config.yaml
norm_place: "pre"
norm_eps: 1e-06
qk_norm: false
attn_scale: 0.125
init_std_up: 0.0316
doc_mask: true
Each number is 128 + 32 x the weight over its row's rms, rounded and kept within 0 to 255. Layers, rows and columns count from 0. Numbers have three digits each. The size before them is the row's rms in percent of the matrix's.

# up: layer 10 MLP up, 512x256, rms 0.0927, rows 469-503, columns 0-127
# down: layer 10 MLP down (transposed), 512x256, rms 0.0433, rows 469-503, columns 0-127
# gate: layer 10 MLP gate, 512x256, rms 0.091, rows 470-504, columns 0-127
up469 104:142111148172151144107139116079082114164170129120153176116143162167094105149142085132123072133142127111165098129121191104125129118083103112067151115129164186121180112061092145146107145146181152135124165149079145115116122098157160150129145119121139106088125155192145106195160090150077180172140104124087105163140167166181191187093134149199134166079066139143222115124158102131134120153150
down469 105:083125172109146079125143135097088142141149156157086130089172077104148189154125133129050137124100174125129122118172065089150123118124097070146103157098098080109124082100140133108160149164165171154195096139153148131216131172143084138127103079114109165154122062127133111183078075138166125104096159180086113165108127169121202181109148136123147097149118125135202133116133165120102074185116
gate470 108:116151064108085071158178124116181124104198096172110103173095154096138091165136107083119168094149139104147150136142095137135117175188161096126047151101130132144157131113134099121157101142146091127148118064116116113112121091137117136144170142148164116109132168092146126129155130127150087149177172142169088155133121142172090124119086073070149099175129113115166148057090170149112114100127
up470 102:107177141145166088110177074155125128153123123141180085062133164125182146197095138160112175149191092159125091147141122115181121153128160123150125163185158100100139142069143170137168140102114118090105086100118146110164110185138154137162123135150074130122130117072147158191151083059119126086135184154142085099140152125110148144101088091073119132168213194090095194080107114137073112162139
down470 100:167094140140149097164172164087175135154073092054145153151121090066093085095184143140188120160130117087119149110179110106130120100167185136122122120170104108213164116111074088195123180216141119120126126130110154129167103144118131141150122160139110125104152107121127174177075135139153123089152172135118094106127098154160216157137150147139135141135180086134154143162140120154195160178135
gate471 095:104099124117140136147105116109102097109136112118123156150081150185128181159123122171159173154082113089165096121047087109162100193169101174152133117121150151159119128178139181113151131114131166125107131148092077096134122140124105137171095103106122086133128089191158155133116122141143148125194097178099149144131090177113133199065092171087213094136102173154120074103061103130182140083148
up471 097:098143150127082125144119095147127105171139113141172134145170138100125159084108097097087085098122140171160109144072111158121032102130122112124102124120141141139143073165111111106138135145124110123166144115130108187111126151137107148046103097098116121166091093123113152081156082159160111192123112096116124107144169086106104132192051163179096115147116183127131158079109087129137153096111
down471 096:076097136133178138168075130130125092099131160148100128086121139153115108178107095102159213160124118096141111123163071203128108125104117111195102153181119139140108117105135122110121138118140101130140178077136123137099120128159128095140135112091107124138138179151167080132129078147101181050174162113120130113076163144128106143146195161119104173115143077053163173083172141122113144142131
gate472 100:109146126121100135179133140129102153163157120102082157097095107174090096071162114081084163108071156137144132097173155148128147107137101146104087143134141117075172122136088160140138098134107155181108114104114108078165118087181152119103154181166120103157104064152143166083182097182117145144129137142168163088193142174116161096149181108163134136130037068145177082120115131094091166142102
up472 103:074198151105044135152164086136102145127104055178190094139075182144137133053150141101117154037083140200155169143103093145078127118124107154148125157121067108161112150088135187151150100123166116149187134092192140166113157142135099117101093156122112135100133185135090105181147184068109116149108121129114106106103144104157142156110155105119101151126103118105112144101102153097171102104106
down472 104:145163124098155165085102166091077106145172117087071185119116117146090116104125197128164110187111135144143126171178134167087168104147110166139174110104115176199141142146131157102109169125171088110171146155130121167106122116132097091084133097122154126114071167117086069149095150090054158141184123124109119121124175186129186121186161162129076150136076120168149159193098196113120135092107
gate473 105:141128096099137086101101066093158182084086128157170146105146137060059112200122102152050124181119155137139132148178054110158149130125087087146187143195109111160140119124101098076160089126109195058148098110097089118154108143082158107124134143095145095134139110119205091179131108161181108103118159095136077167154211121102137115183120104123131130136073137105125139105152137093068101115122
up473 096:164135112147129140125051154143123096118112164130115146080105104086088149122066174192179108167135092150130100187158125111051170105113101121137126109125106132099138073153115121127089140180040102127128097140142104147172114154148112125132106151145037137126165133157115125155159117111181101115181133120167125109097135146137110086085149100092114091101136148195089126140108165099153130090104
down473 103:130089175091120149145161102116101180107150110112175134141166133088176147110110115145090170082159195142121160101063124083096201155176146150080150130103138141128155155179127093089127188107202117117145149123104095160147143193121147112213137109184124103157104128149099109138208072181093126093107156097088124087153122184096131134049120128166123085118150063126121138138151125170157144142132
gate474 099:189124113087149173179052117116158155125135135174134108135129070136153091101175135130112132156111170097098133092136191042121191163113114142149154113168178152192117132123145124131168130155143145090113106177168134089128101140136052084106135150079183086107126131137106169142129101104146116060096102144160112105139121178087116202113139118069119126136148176141103181155093134122119181175073
up474 092:147129097099110128127153156120200117126155078110111143147051154134192153135086133128114098155155114086119215200101159136125124159127085103142075111161124161135185087128154097122185097089175112116189172155122086150147112148074152149103110125146099125096118123152101160126094106134135153095103122113131082116089069101097165150101134176097095138138166101099100119125144105123165137179146
down474 096:211167090208117146088082145157134129129118114140172125088118156130163173109146163175115127118130130114143101079208110128148122133144113158104077133104130149087153123129143088145107176143114107189112194128205160108112160076133087188128092156114089108096150156132154078160148200117121110184157088140119125053134126122121105109140109118141116164153151194180120170153121181189140176112132
gate475 095:123081100173106121128094114117151097038182125141105134141097103162132109115113161146107157078150153156105173117127139124127051132056140101106110097125120120116087105051115134155152057090139143157077123134118130091148094176118114112125107161041113142114060130112112056078112128111138220110132148120134096142111109138127109112115151111085146113129108079122160120136107135112176098115118
up475 098:157085049139155107150109080164137141115099101121153116122126107135125127122172156219184154181100122044133096163167193161161134142066078079060147157112082106093162105081137138112113079174121172091153120151179091164139091117157157096076113148091061160063111141162121128128122091143123196138124155139126194056130174115147094161128120099123129117152167144143103101162159141107072112132118
down475 097:147160155145112112160154142125125100143150087126077161085086134130103127139107097127126104076168160121120116081038106054136052149148149153169133163056162123121083112132175184121140061104089151105103135123136158074159102137127162111171112160110124081115117128072109077143096150060130170113111103150100097109129074193150146142088163149096154120172096174162069135102141184121138184112134
gate476 094:089151121117138170087148094134112159084143166105143114173121086159161086034130116082136199176088152073117112151152129167161108110115082136146134148132112113118138170133082081175126084132144112120186122146153121147189149126147137144160113170147165140132119107138129105111098136119122101109140070159167151132136123120109133182073121136131117186095113097095212115115131111160131120177100
up476 102:140147139110175148131105142165137166162116164127131106150136110087147139121151125101108151103146133091135184128169108141106123052180109145159147073112139106144102157111126160072122104106100143142131158093109099103159113148128164167130159139198116091137102119148160123073127130107137121081146162173097106147151093154130083126099087159089105100078138103096165159098080183135159102047082
down476 093:141161108136116131099122155147109165092158124155115128135063044159088134147125155155082125127112114125059161118107119110165125157154088148135188113093081214145112191111084147129075113136099117148073138117143111094181116135174106123144120156106113115113107147187156142063111141039110121164099144103167107105196099134165100112130153167144090092092129186056131097173121154109139129197108
gate477 095:090112136163127117091093115132097116129106120131137147111139127103138142171163165096062143092136066132114131106146130117120170164139153133106127137172038163131133160107145127115118090138166121143132138114162108107130099068068098098160153165063103098102181105146049104144083121104133143107160127107072102130086112132155170165155147086121113176135165179113122125167095156094145103128155
up477 096:098139120162097128096111146089098123103137155135152156139080157071104120151178068129119125141109103125126113112070108128081162087120113089091113155135104054124117133126162154124121129137148102089098163080119109168143060137125149122134134073041194134118172100079140134092083120110228088157134135147161138174091161182140095125145099170063125166131095161123133125146140086132138142135153
down477 096:060132179118111086189152132081106134121132156160116149105092144144171124111104176094153078182185153099143091126132117099125117160175125112184102169084120164087145123195116138117165149058101115141091101146127172124161099114144129133111166182146132162131070116130158133149174133146064136076045139138148113079122138119135131133116100118137136150112115161146125104155189133159152164043120
gate478 103:136161157121146206117062111179080102092103097112091200127165154171094180111147122157152101120133145110137157102096121104112128142177146085072193125108137150132111149160126111172141152126111105117120163121080138175102084107118147186162057157182134138135160081171122133079119069092162137160155094081159109163136135120105158118079141145115073162123098122084142082149159124144137111161116
up478 107:100118128080087174144116123132127122109143145185163133123145154158105139181103096163147151126144172176156077136154089094132169103102110175114116103113141186117123141050184173092096141150134133142176101117157087121135117110117119084164098136110109153211123134128101151160106169172167121170102105111189077134061118146119181136130185108134149090099142131128103163122134200117152135093155
down478 103:132156153099117143183112115139102141104150108062070091080117127112133163074125134065100130167095059129095125111079174137151055121082150048183159064156121106149085133141143114139114183079121134124127110217133143133137069167119188154087128156117156153154129175146191141089100116114102189164157059126086098143130109121101108088075144130136151127141142146174152146100166163096107182168119
gate479 098:152106092215102153122052121169125082158186124090130125168164105142076182136131117103155116186112141125075136144098130051021118093122100122110088079130124115102140142185164131164131101106122133113106134122098112120098122166082116148109092132109143077192114103162160140167172155129179145137111152182152134086113203102044125097112118119145139120070135129108140148139129134171143132104097
up479 096:114093213123098081165101157128108122145177141160088118115121114066103117145168081121149144163175089144112196087097195145130122109145095091113141149160149132117123098105152110170116133115121121133166067089148115151104152096120050165089122126097190088188087123160207029126154086127129109102173132163135090172123069086167115120083133099132147097109145106123116186146164153097119139067158
down479 101:121144195069133168177121115094154151111104167133195142156151111133086161177159211098117062151076126134082132111099116167113110179080112162134138130121118084130133112160138118092105103130095134123118169154193125154124128105162186144140102073141103137081113149089078156103127114169131138141109090150123105100144163209091101142103139122135127180134138127109136128163138098103117177152196
gate480 095:122125148068088124170078117108154134156141114114146180129069146150185100074199143075114152163134102116139140113143102114107151114110133110092064145135166125082112139139066166102092133082144116151201166165091174118147115053161114149150114136139097114129125096160127190144116090076169170167101146129070106156099127138069135108126136145135150143098112120157134157100111092180081106214129
up480 092:136180164209106133148116162138108153178090131079110182093108133130151151139112168119126042146046104138132155155144205138102110102124127121151132128192081130134160103122130159136149117138064127139090068146109072079101163153122124115142120123105144093116176128135117143057127181168150154109129131131168165134072138103219101137077122105130142098145142086158152116157113076085140125128124
down480 097:172135142101100144157105113149122126112141099149165126124158153104125097093158177097119170174171079141091139126109135112138140126143162103080102125109155137096121135162077083147135112112139181092162163152131151175242102054128148115127184135087151147146102129092146130093113086075117149117145174154114073130165121105099151087137132171106121158110098143091097126119154109150129064106111
gate481 097:161095113157156125129087135118081108146157089095079103094141171165149157162137106129149159140142147186167139080101091168105167083106148137165173120103091190083080088151081137109146157172146163109170138130111146115158095126143131145101142141137114188130132114162079097176114122092151121092056120101121152144112121095065165166115146136060138185093168150100111163099153108168114032140058
up481 092:063111119127099128076089087150149086156075138145123115057154121189105121096170134105141135122120089109168214131073104179111059171112107083117098098124136156097113163196165155120136124192100063144111143127151136142106104076137151110162086204092171147134132151117060101124114161143077130115092110136158094117159078172124095138133188189111128159138160087076126123101142175105148199166135
down481 095:131127086185061155139167061129134119112172192141105133180096078106160092111170084102073124100124117170141129089115138098154147099132157103156216159139126165107134129158143080140134119112144129083132089098114099148057142109120108119109118147123124097130094089138104098078111144155180171168149169193134155145079188115095064120179151115068136102102121105130138114070141078099163096072046
gate482 095:131081216144161128142183081073114134085075175100161147115131162122136100107119107132160071213185117104142111083098115130101127186167131093160142182104140137134162130072106150142128153118191154173132137121088163140179110126174122103149105146171137146170119078163120097144149121174126112117150092100166104079160095092111085115104110095103145124138114090164166099124104098141176060186132
up482 099:114086088126122135146177141172174104044147089124096215147166107092122148116114154178111108111082156093105130156077123162111151068102108131081116099109146136130150160145160129144101138096143140154104156123082172128185093099163099128146167103163118133182139069141155120124172146129131110163074147111130172154193145150142193133100135145116141162132137196116123057092156158127107114093146
down482 099:099128110128177236134096085154120151164145117148128145084151186167155169111138129144086045134117153144179160101122114118104143086140115153112142110090127134119124160133145144076180164110150126154098129122142130124113082081144144100114096175198101126083100089082115172099147110091157135142127140129147140095133136105074081037107133140117153128188161119112095145118101133104140073109163
gate483 107:177151123130099081134142114138108139165153073137143122157074137134140116156111167114150171164115134124139118176221120177112136074111167081146107160151101131132098101177110076069033092130153130143128145156120114092153166100177106061120104155167125092084061149111136152203134087162096171139109074163123098124154150120098140150111139142118110087155149110115109179183097066141118090195158
up483 109:136085137152110130169169133169134124138149134137095151146073065155118118019113156147141097117140142148125120123106136097108216080137088085143135076111105166193109172096129164131150153124140126109111072091138186161122047127127143145103147150124139119093138121130094168116170144130152045104153124155116101118168142144099104128112139076082181130114166135141139107118163133161118165103129
down483 100:122109138154097085129150106094132171084105110118142064110149115160132124115143118136193154158144106076116209114124051067158140163127175089132065124103084094116137129159147166146045143155161177106105189139104195128113032130155089120103158128107192140223147109116137097167153089116172159133114112127091112107088137106095081145144127136114105083126122074178138143119159133106117117178080
gate484 099:141105100151175144106137101138144135098175118137141076109071109149106196079079101101142133109138099089156106080203190185114055134070149125123040116088133123069083135134163161146205093118156118144098088112161142165054193118105137055173133097125154150156082136084138116163156116139097138080091119154169139117201150087160131124163165175155136107144163112123107082089122132093080155131150
up484 099:149204140143152134211150095106100124095137129150158093161154159118172138083153141088126130120157085121142116078124140123160148100063059089160144109123139157115082144107131135143179111094108138182104131118059091130159135179143139141097119132135094122200114135198109107113165164124152135123112159159162163115181150143115142097117170117195138181109092065151144176071154105137101161140094
down484 096:049065131177096130183110153126102108109159152108129129156124117137088178098096154131157136146107127218163113092111150123121104171092103179110068172173120109100133101129074121112152119164137101101091173169128118139083114117089126144129135158182101111052108096108109107108165121167164140144152081092079174066128161122161142100161104154101106064124128142125107082044105138166123217119175
gate485 104:094137164094079086150073171112140073183127109144111090156132109116069130108189106131144130118098100181104152143112132044165113163179162087089134058133172094107110120206100112121129060185143090157072153158120164124081124123139045084086147137098094132151118081196152147126140095212129121116127156097118059155124128114156074159125130112141157143117153078121092198109123124141134103132154
up485 109:162089129196155137156176150141162139126182166116106089123152139122072108104158118122123148158120145142150091130146094104111125154108116125161127170129167121132134130099103135120100192152110041109113174124122090151144132132171151145122115117156145097129137048160086113173048129144175087081125193143140125136172175156155145164157118165171097090090118107255162145096121176127158112147204
down485 106:150130157201126133170112123179108178166173082139128133105125106148149139135212155136152047106125151163123164178089125140199120139159123161140138151166111116077128120148126062116091084123096122077119110078164120133175101148101157156169129078117155138094162107092115108163117210092109103131129083135129140182155110102144100108158130148100117125187224120147181189123130086140162073138084
gate486 103:108092098123122097107114112143092112110134170128040144122099111143152187100167081156115131138151122074088104127177156184118124141174153107161156177144205067096134166153157174076159164151120123154137140103095136178135112113148156097129134211153077107195068127119109129087121196140148138149102140184131100102065080080129182074164161136103212111153139106115121089101158134114137098115164
up486 103:120170113123107118091133150113096200107110068132233166102156144138092116113076166108137084048135160097114162157152102153072150100155155139125112092107101155124113125159074129119135130150143111160113134181123146108113112163161130134107132096147169171092125126147156225128132115143112147102116174153170112093165111144154102150092124055142129107076124123162120080168119123167107083116123
down486 105:103133197140127120147137108215139102115119085125105136102103120123101155107173151115147122140128120110125104108077140080145139158167188096119114177174117062123140141110118081122126110138159106113184170081151108153091154100119058128095134143117170117144111108186136189113114081099117109111171145097104185175151124101151092160139161092065180124113094138122119068094114129078116053151144
gate487 099:102135154060137089158127141122174119108112160102169124080093197136103119097114057142069125123166090124095104181110081152125135139120114104056149097164165128087098103109113167125111167088135100126160187112168116132116161112150146134143120150093095149090110092196150142088111060118139125061155176142077139158070144165122120117139135122186142084195091156160175094156089123118091136129138
up487 096:082152146086125129100119131103154125120073147120169174100082137149122092119096055079130137143134111164100096114100100157150151120081129111089135168120103127124110116110114179108181139121110122135144129117158130144093168163092124133126054180132123141099102110124171129044138169114120107088178168114046097169111128166093165121074161119109110077121099112203116112101133166086123151122119
down487 099:091149111130104140123112138175142132135218161097116131134131182126177130083123116137103146120126099104055156115151168119183111145139102139084113103104152150172131161149105133135133114090138178121122162092125177146133127089165164097118080191151142074128189078083093120165122121163100117102111113158156147061098099108165100132176132125087176165116177116164086148173113092218173068110123
gate488 097:143113059102115111131074194147140150123129132111122138121143119140135158143185120144096125110206151166107107093146113167107149151181158208211133132158100197134139115138172140137132132137133144128115119112135140136134092040106176076137100083126116163152135149134146161145130118157104110070087146130115086153141100127111100092140124045068111144136148152133117132167133123158117116115111
up488 098:085093142143114099191135066171141108120125094129146103139142132118148081133084126112085109188134119120122132144059117122128118094144188168130147163074113101138059155190161078123103117080151159172097133111132168115125133157133149145155130171197156061121140115128146101114129243114075089148145153079110109123147143092116123107167170127146157058156142071100145154106117144141143114133159
down488 100:157103150167143122150076146079107181164140120097092098107142138144161162168138187115078133110178102166127071083096136149066157097161150118149126182131134120147132077086149132147123095175122175127099125140137152103128117072111152108142095084162105161161109146095159170166135118116124139140132085109127084108093052109105109090140123129126112148163094169087114132167142115112109110133102
gate489 096:155106145175080127120117114127126069131172185080164197131162188112092107054105056174126095167134130155126152108186148086166127139071114119075097088127135150171155126102145101108110132109163177149116095122104100107158156111132086101154154118120114114109184132181109113127138142129139159106171122085077183139120131152095049125134179138143119079162139164066107133171125148099085230103155
up489 103:088171097094169127106124143160141140124134106136128113106079084128122058216179197147143120119166160136081118167124127184132121112133173145151117160156157161119083116102102172182189071164079115141100131153112120210127121138065137135084178116105129133165122139091173102108119097106148129199115172139176081180121131136127155131093096078131127174077169097092114113142106129183076085077067
down489 102:162155068121109138119194143117116129159118147154131145105151168127083037126182065163124142162107087157141148124139143127110116148172127154105163165133165183149120088143142165154152107161215156149061138181134114180155168140118137106063162121117115173172161127187060114140119124112140102110139133079141168163145159199087158118101166110132111114144174143125164086165122103185072176138145
gate490 101:147137093133052151125150109174107205060104108093130134171083077212140106108192114171136145095157119126120131085148149195129130173149082117171095096134140114116142117108140132130077111140126118106130093093186121118109098148121143107182154126134104117118124142120108124124101094117104146109209148144092156066088178099136124078133147090146142107148166160098175097140146101115093180219170
up490 095:072158054149157145164116130123071103201108132135172094169138176090121135180117122141152158143125143176100155129107115101130124126101138111102180113156147166113100082106129125179059162176192162125153156123137151146122080138168128184103099152157167120099100172077124147129109099154137182129133134171107059142098115152119107141097151113157110150135118138161118101131077086176102163127161
down490 095:131094142101087094128179098117172031128152066114087156095118140101109151099089107086091062080179116148154106134125082142166072070122131150096138144121141132141148139129098139119120077155140058131123132207192111139144158088116066096122103070093171127119137093161142083120174175115088095147158148152108136109129174180111119113105087126142061168078095121122107151099126127075161093126146
gate491 103:119149144136118139179093189189108121152184083216108123209139132111124068183158109086147177144156110113127130139119110169092164167113155148057199158146136169142076137186127122102147099109145163188151099138129161144145117143122155112138135103061064110073107093131131127121131153120143159126180081169085098121132065099123166143163153077137097106159095142109132145132105105098115084140140
up491 108:168099139122118157091082100198107143099101134167072153070128184165126174088094141111145138125080100074062129122103139107127100148161103145144093170098134136105104111102129149117133157150136065068142144138182116133126141108114103191132095166071145169077104066148130102110136134120183151131154144147140154143153119104077146143120143175074092124121168068128117164158124108096135178122071
down491 104:203072122100091118155120173114178181134121166114143167160094076172168146129122140091086112130118140152158110104120104117104106199179155133108101103111179149123127158138127125138111048136164108077034133141139144125133123180085113147121150171091185118094065123124134081154104086138105128190179181129084156163160117157088163128131137159177136109166163123144204097171152127168162182090124
gate492 102:118092145102176137164113156147163135121130105091141128135220118139116114086110153151131140090148167064086110118117116099155156146145129151106136172143141140155140154146196152143116144111168160166089089169152071129109115066150106106151106131135118108158136132121127069159121077165097094101135098117118120120110147146103140132170235120085126153125183162130167127139133103086134098106175
up492 104:138129193137142127172100128109113187162189141093175112144128163116113144104133137081125119100152124103104132112153208092139115142122191117175147099112066087074113139094117122171160134118128131105126139172103118166138158141103167232077162097125141153163105152127024145108067133177119116162151174175118119158154113146044130142138130137082139100119160121089122145160130134126128069128077
down492 105:202137111114076102093166203119087115148145125142102159130207045128131087161108104186148140132160157114074133157162170123160116109156094112143082171159174156129140127132105140137098150107126136162177079110085111156140138102157093106087112129121120127141172152114153079035132168098157120179079147098127151127117184120103128093189145069148139104141145161146113112122146098101183144196189
gate493 101:153203110079132115169097093162156131133059085116123141114148105105173121097143121130127125141112153141038098173081164133133110113124167111137167126134148082116125081164157085134167088145127116176153082119159150112176131130122154172120101131150135119129119164120114151074142085095119165119143161101124073149177133167175122136039089131059132115131148161101144088135120136123175116121171
up493 100:154174177137137175031129124121073116125085104075115163111110113133114152072106164162201132174117114174118129126097161121137189116151093046149102100097089155119116106183132113144133076167173083113135162106166068118137147147116090103140096150170110134135120174168162150117112145069123142066120097127181103088145178140093090107051120139141135127101135158106163097141144096144199189098101
down493 102:162086159153161134182161127149088036131124122192155147104106169141116057152114131113114131094091138118178168125140171118148108093096094122121137142153095113198142136168138134182118163124135113123209064119119060154131166100148191118104153128114156131158092110063083204137120153150138129138110187106124092111110125106177122125163109146159132111091131137134141151213133118151108117115095
gate494 105:098042108107108161134044157160133141102189167133140133117065161101105128137122125147084130139079150083060116144096145167099114127099173118102150133184198074161149156126134176164167134154149075099123133191120195091141133124106148141084161171108094091155133139103116112172103187139121150100138180129112103140130119192132132102122102160160126121145063107166216100172138058150101106119180
up494 101:159165189158107104114162155153129166064135096146102141118133119151151209130193168087139108144083105076151124126144085080118183178092090183129122129110107118112107088122078174091110054079105158124120167087131102152103130168179147147164119122122126198160083184207140146108091099113157105131085125124144125108094172087108148091158145101108123144141165117085107114129130186172100156107129
down494 102:102146110124081130188092172123113106106110139176154154101123167078122047153099124078079094132089125127140130171118097188063139064091053128127157140136104107111154151144142127117097108086094121142107103197095121170109140104191115097071113157117077162122080125141108060121107119134129139151166148121075160118137152142132151084112069205116073146165139084133093215209094138131120163079107
gate495 099:150129089111157126167103134168215138157169079167140118174143183095150094110157141132097151153130115108121131120135155096114183132135114119147116215136129114135125114115149143129124128182142105120113063127117105152118137139122143068103174131099072066096128111117093084108138128178085190113116147117124137188114100151078067130125120086148098154090151110162086096099132210135165137133061
up495 097:132110098138099173089106140095148141098108169103122173140155074114098097166148130119166052092132134151172078075163129142117071134140137094107146105107132125101134121149170042060111168084187126141119143141150115133159088113077129085124141174106121118121108109141105125153114129126103036111109109109052190130168099120120169199085053138093139098154118142115146133145140090200060154095141
down495 099:142119098065128229127180177174147184084116058189184096118116162128090143108148196117134140186138142106093137131086106174082165119095120125164105141133147117130145139063181134121141102124089136159158108077095110127190124103178142147151132136105135134097119160150156133158162152129176202155086126122094125159108061155149104130112165143167106165141143100107135125089094128136119112132089
gate496 099:127142142160190105123112128130141079121119103158148193140141139108158194065147154094109117164152111174204094119128093135103139121149120100098119100130144159191122159101158193125158149156103123124098118168132125165172114084104073156106138179096105159095116156157100155124138134099160098191119160068109101125102137138157144088088098153140133134047148169130153096154135115137149115171155
up496 111:128133121111097131145127137118154163122145110136053140158065147085133105114119132170136084144170113094063175061120109151093131124139141184115150114160186177146143134101144127121123102162141147176142093133092171134102114154077059123165118109173199138146168094185120094135131159117084156141129124158146182138080123165159154131189160107105148142148111133064114142071145133131130100110068
down496 108:185133081075193106163158128072134120105166088157132100172087117143161157121140155153140158156143172120161175147106149160101105136157170129134182082189137136120119192132162155096133097100217164096086082100142080119175113091134127112162144131181133135112185105168132145103128141161152120136183190112082157157139141148130122105124149059106137130111115131067181177116131094074077107135136
gate497 094:125114092115176146154137184131165102156200157144148134128104169132070082203129143150068087122048110078115147153124152088108139151167186124150154190097168126108088078121126149115144155128132147142127131099141139100077126127057119115133113129171159128160098076134067086137088152129147129131080173197097087140121136132112128152153186148216068075131125135148089083146145148189049100144149
up497 099:124100110121098131176135081085155148190122144099150099160151159082156175118111104065156151166125138177128085100124126091165179118104152089123103168092102094121195121203116100129140091127154110124119149098064147147095147177103098107171168078152122075105196130155182116097187123083102154124213145141161147156139098098134154106117096110086183115133140147166106127155192131112115117161146
down497 096:097160168110101097144166152138170092098116162130102153162056096066080147177131072129092166123152152085126137176136087153115104126141062076072077103129077169143147108114147098121078157082110190081167096169139148172148086119173177163146105136128162163086140120163087121084106114119138186108106143109130116125100140110071103117160185115165087129168138102139153174071151076099115118091110
gate498 102:126091112150143069120162147126148144159187111100087099145143160156104170129107148119131121131113069084154114127136127160100192118155162124131187134176085081093122097192127138122118113079182123191163169087087089088120137126132102185099118098102095110120103159160091123132182180091117180132120169100096095064091093151085178180065172143080095159113056156128117155086152132083116129152084
up498 106:075122149147157118135162090153159109160146122095077100102164135117143134159140110123128179122110114134205071119140132161118135145141114151076190164135134099143146182124161157083098151071141172228129136175126112142097233132163132148177057161083085104161094107196112083126091148096139107127090106154040194118152138095086119091161131130122059182136093098138126097148121161077131105098096
down498 107:184117051123141105094132136184127131078173094145080104116101109135085148148120145092179132157133111108132106116163147167136113168147154142091163118089102112109100133173117122153122092093130098220148162120126129106083138162081174153134152127168134113072115197118122130185159148105163093132114075109143070102190099173113125124099114131159109122164107140150149107102116093073069076109137
gate499 105:118112097148136092135155138092127144159167084106127120027052122154124071081106125123096110162159146123081181148036163160135164070123137105125147124104158145161140075207112163121148160147132142078119082097116092150135177113108126168127135123131129206118064117093115155141116178168126103140143173100114134087123150127158144096093131200129131159153104081025162126123165141124155137153108
up499 106:196145118150185163169141104160111179114144175054077117157146084106162168151111156087153105135123066110150119127108137107140159163162121167119134069136148125102146111153140077167123176082080156147149143129115116158085142082094054094148172111126115151096104125169165070151134094092138115181181103137125146128168099105101164122166154117169097113162108116132167105126133119163142121027126
down499 105:146131146103126114165133180154189072165123087132133144139076188093150126101175150167128040105041166115178102149093148133143101128121134094143145122130095104124146159165121103178128143177149146133133066126127144209141117139115146160165196105100117075148117096184156137143133137098150112197151154147123123118103100182159126103141088163059157144132095108143139117145153168075085144106096
gate500 094:093107123136160106127112161145171123097135121087150145080164139072116133239146184161155191091097096130121175096134111109106166161124174123110100134100073134070158091122153095093124108176178061114138156089134094134112107126109152158163173134197133164088130154062115156137132153152085113101131068086162140156148164121095143122092143106116105135123115125160092119124094085180130120148131
up500 102:061125155206109102157115130112132137121202106146144107156160121082112105137149170202117198089118136215141125088119087157185084171131111180100142082082165062085188158147140125157174140137074093155129104160150176133115058129120156147114162142135137144121114164135100071076139124146139142084099127112106102143110110151121110133166149137140127132166111081076151128162150142096158127135155
down500 096:231134129133139209163128164161140106112125130122215107130147120135094083101100111127140134121180132097129077143105209108099083177114123132152129093035093115195061148119130146113118115155121109128090129139150142126108119186141127101119127086108075121122102189130123078166141102097185163118136121155134171120161142110148163151093107096136120142167145118161156169111100145167101081109134
gate501 098:207139110122120123112143127071138113106115126099092126148187145125186126054116140127170166088176128150085185136051161073072178116073129185140050123077136096144133114126086156115118090177155192112162084184089110173086089116107094164105155075075129160113171128107117094098161094167127141134115213141132147129170132177118102184185102146193117107125112132134171144115102074159088141160098
up501 099:152069199087136120129149108146123146148143098092132163131179160093153148113124098131189176115120080095135099109173151099146123142119136124125133194147174129110204128133175148111089149153165151146139155117124130060090134132142099091141217184154115145155103091197122104112081111179071169149098140136171089163101145162101150134129148159164135153101108115065162110135117133182112151140098
down501 101:143167127112081087166148138109128033138148151130128129113120106147208185103076190131139142128136154126125152142139124130096157176122087096151016100154126078127137102118095152137187102165203159113154088157122119153152095071111134154132121152089140124114169129128129091142159129077190143141124174147129132088173110116118144146177077089122116124150146094143116222118151122117114174153096
gate502 100:101113129117121122119104148125143181150183077110137143151142125112094166166062130170121127135144169161112107123057169110119158128125162197174140173112158104123086100089139132104118138057121185092115108111132155114118086136145115138151126140216083154116147131166137130151078118081091214103166092091078121121088132141138093173144207126145133177136052183089076150100137132122151106121177
up502 098:107142143159113146135065150141156141093128088108118125136118182155082105121083130106152139124087141115136120123123121179119110167112130123176120150105148130129145109093087130160113092156110162148098144119072109116102182156073153133157133167144097105074148168132109126191133109152139141119119153172171175161158044113116145127140114128124085114132168082090181099149129141151055157103143
down502 103:118093109094178121126219162145147172175131142156106164151165118149129108070159124161123131149106113056160143136161153128142112132175117088077119143155114136123132159176118116117202132091109098150166141119155154123059171199149164138136135155143082168108134096123124166073096167116181142137124115115158185109130088150154067106094087135093163128126158099142098050095099136141088090126135
gate503 100:185085080155189112110113103130106126097168116135120196168108158090120154141131145141170160116119112098152085149140149144145125172132085128151100173166165047097140127113086110064090090131130123185076066186154115172194099109126096155144201099133131109167137155119112101144076179173149068125095087151107162084121140101089107108120142164107129162097186179147113112140113109153119118147125
up503 097:105124133156174131080124121119150150125104107174143118117122182147182135154066197118087165116108086174079127105076129155110184110070131183149130144136077092109086128127168149121129141094128113154129099126092129226154161149125111093083110134153142076070177135122113146161140096174188124106096082091115128106132105133140130138108141134109142180115191195154159168174110101127068145164122
down503 100:128153146091086161117153151120200123139138124112119070091156109134134093108157133144116102151132122163111179136158116097201132066121140105137165143082127111193139135193177116156140177172173138096149172108181161156080101100144150121149062170184099145117111090161142192109122130136128127126153113092107107150103067147198131179117101127160145134143086054129127157148100091149085125067136
gate504 101:134177160151145138169183102095113120148131129083157169123069111127060144171106117079113132128157111177168118130079073156085154167114102114193119143132171105144104165093157192146140160086155134147090080122074102093147108177127130139152092044058132143154131078124099129151147153146095169147234133182069117147153097163132154129100140133156146096128113130142160149215096085122141099158131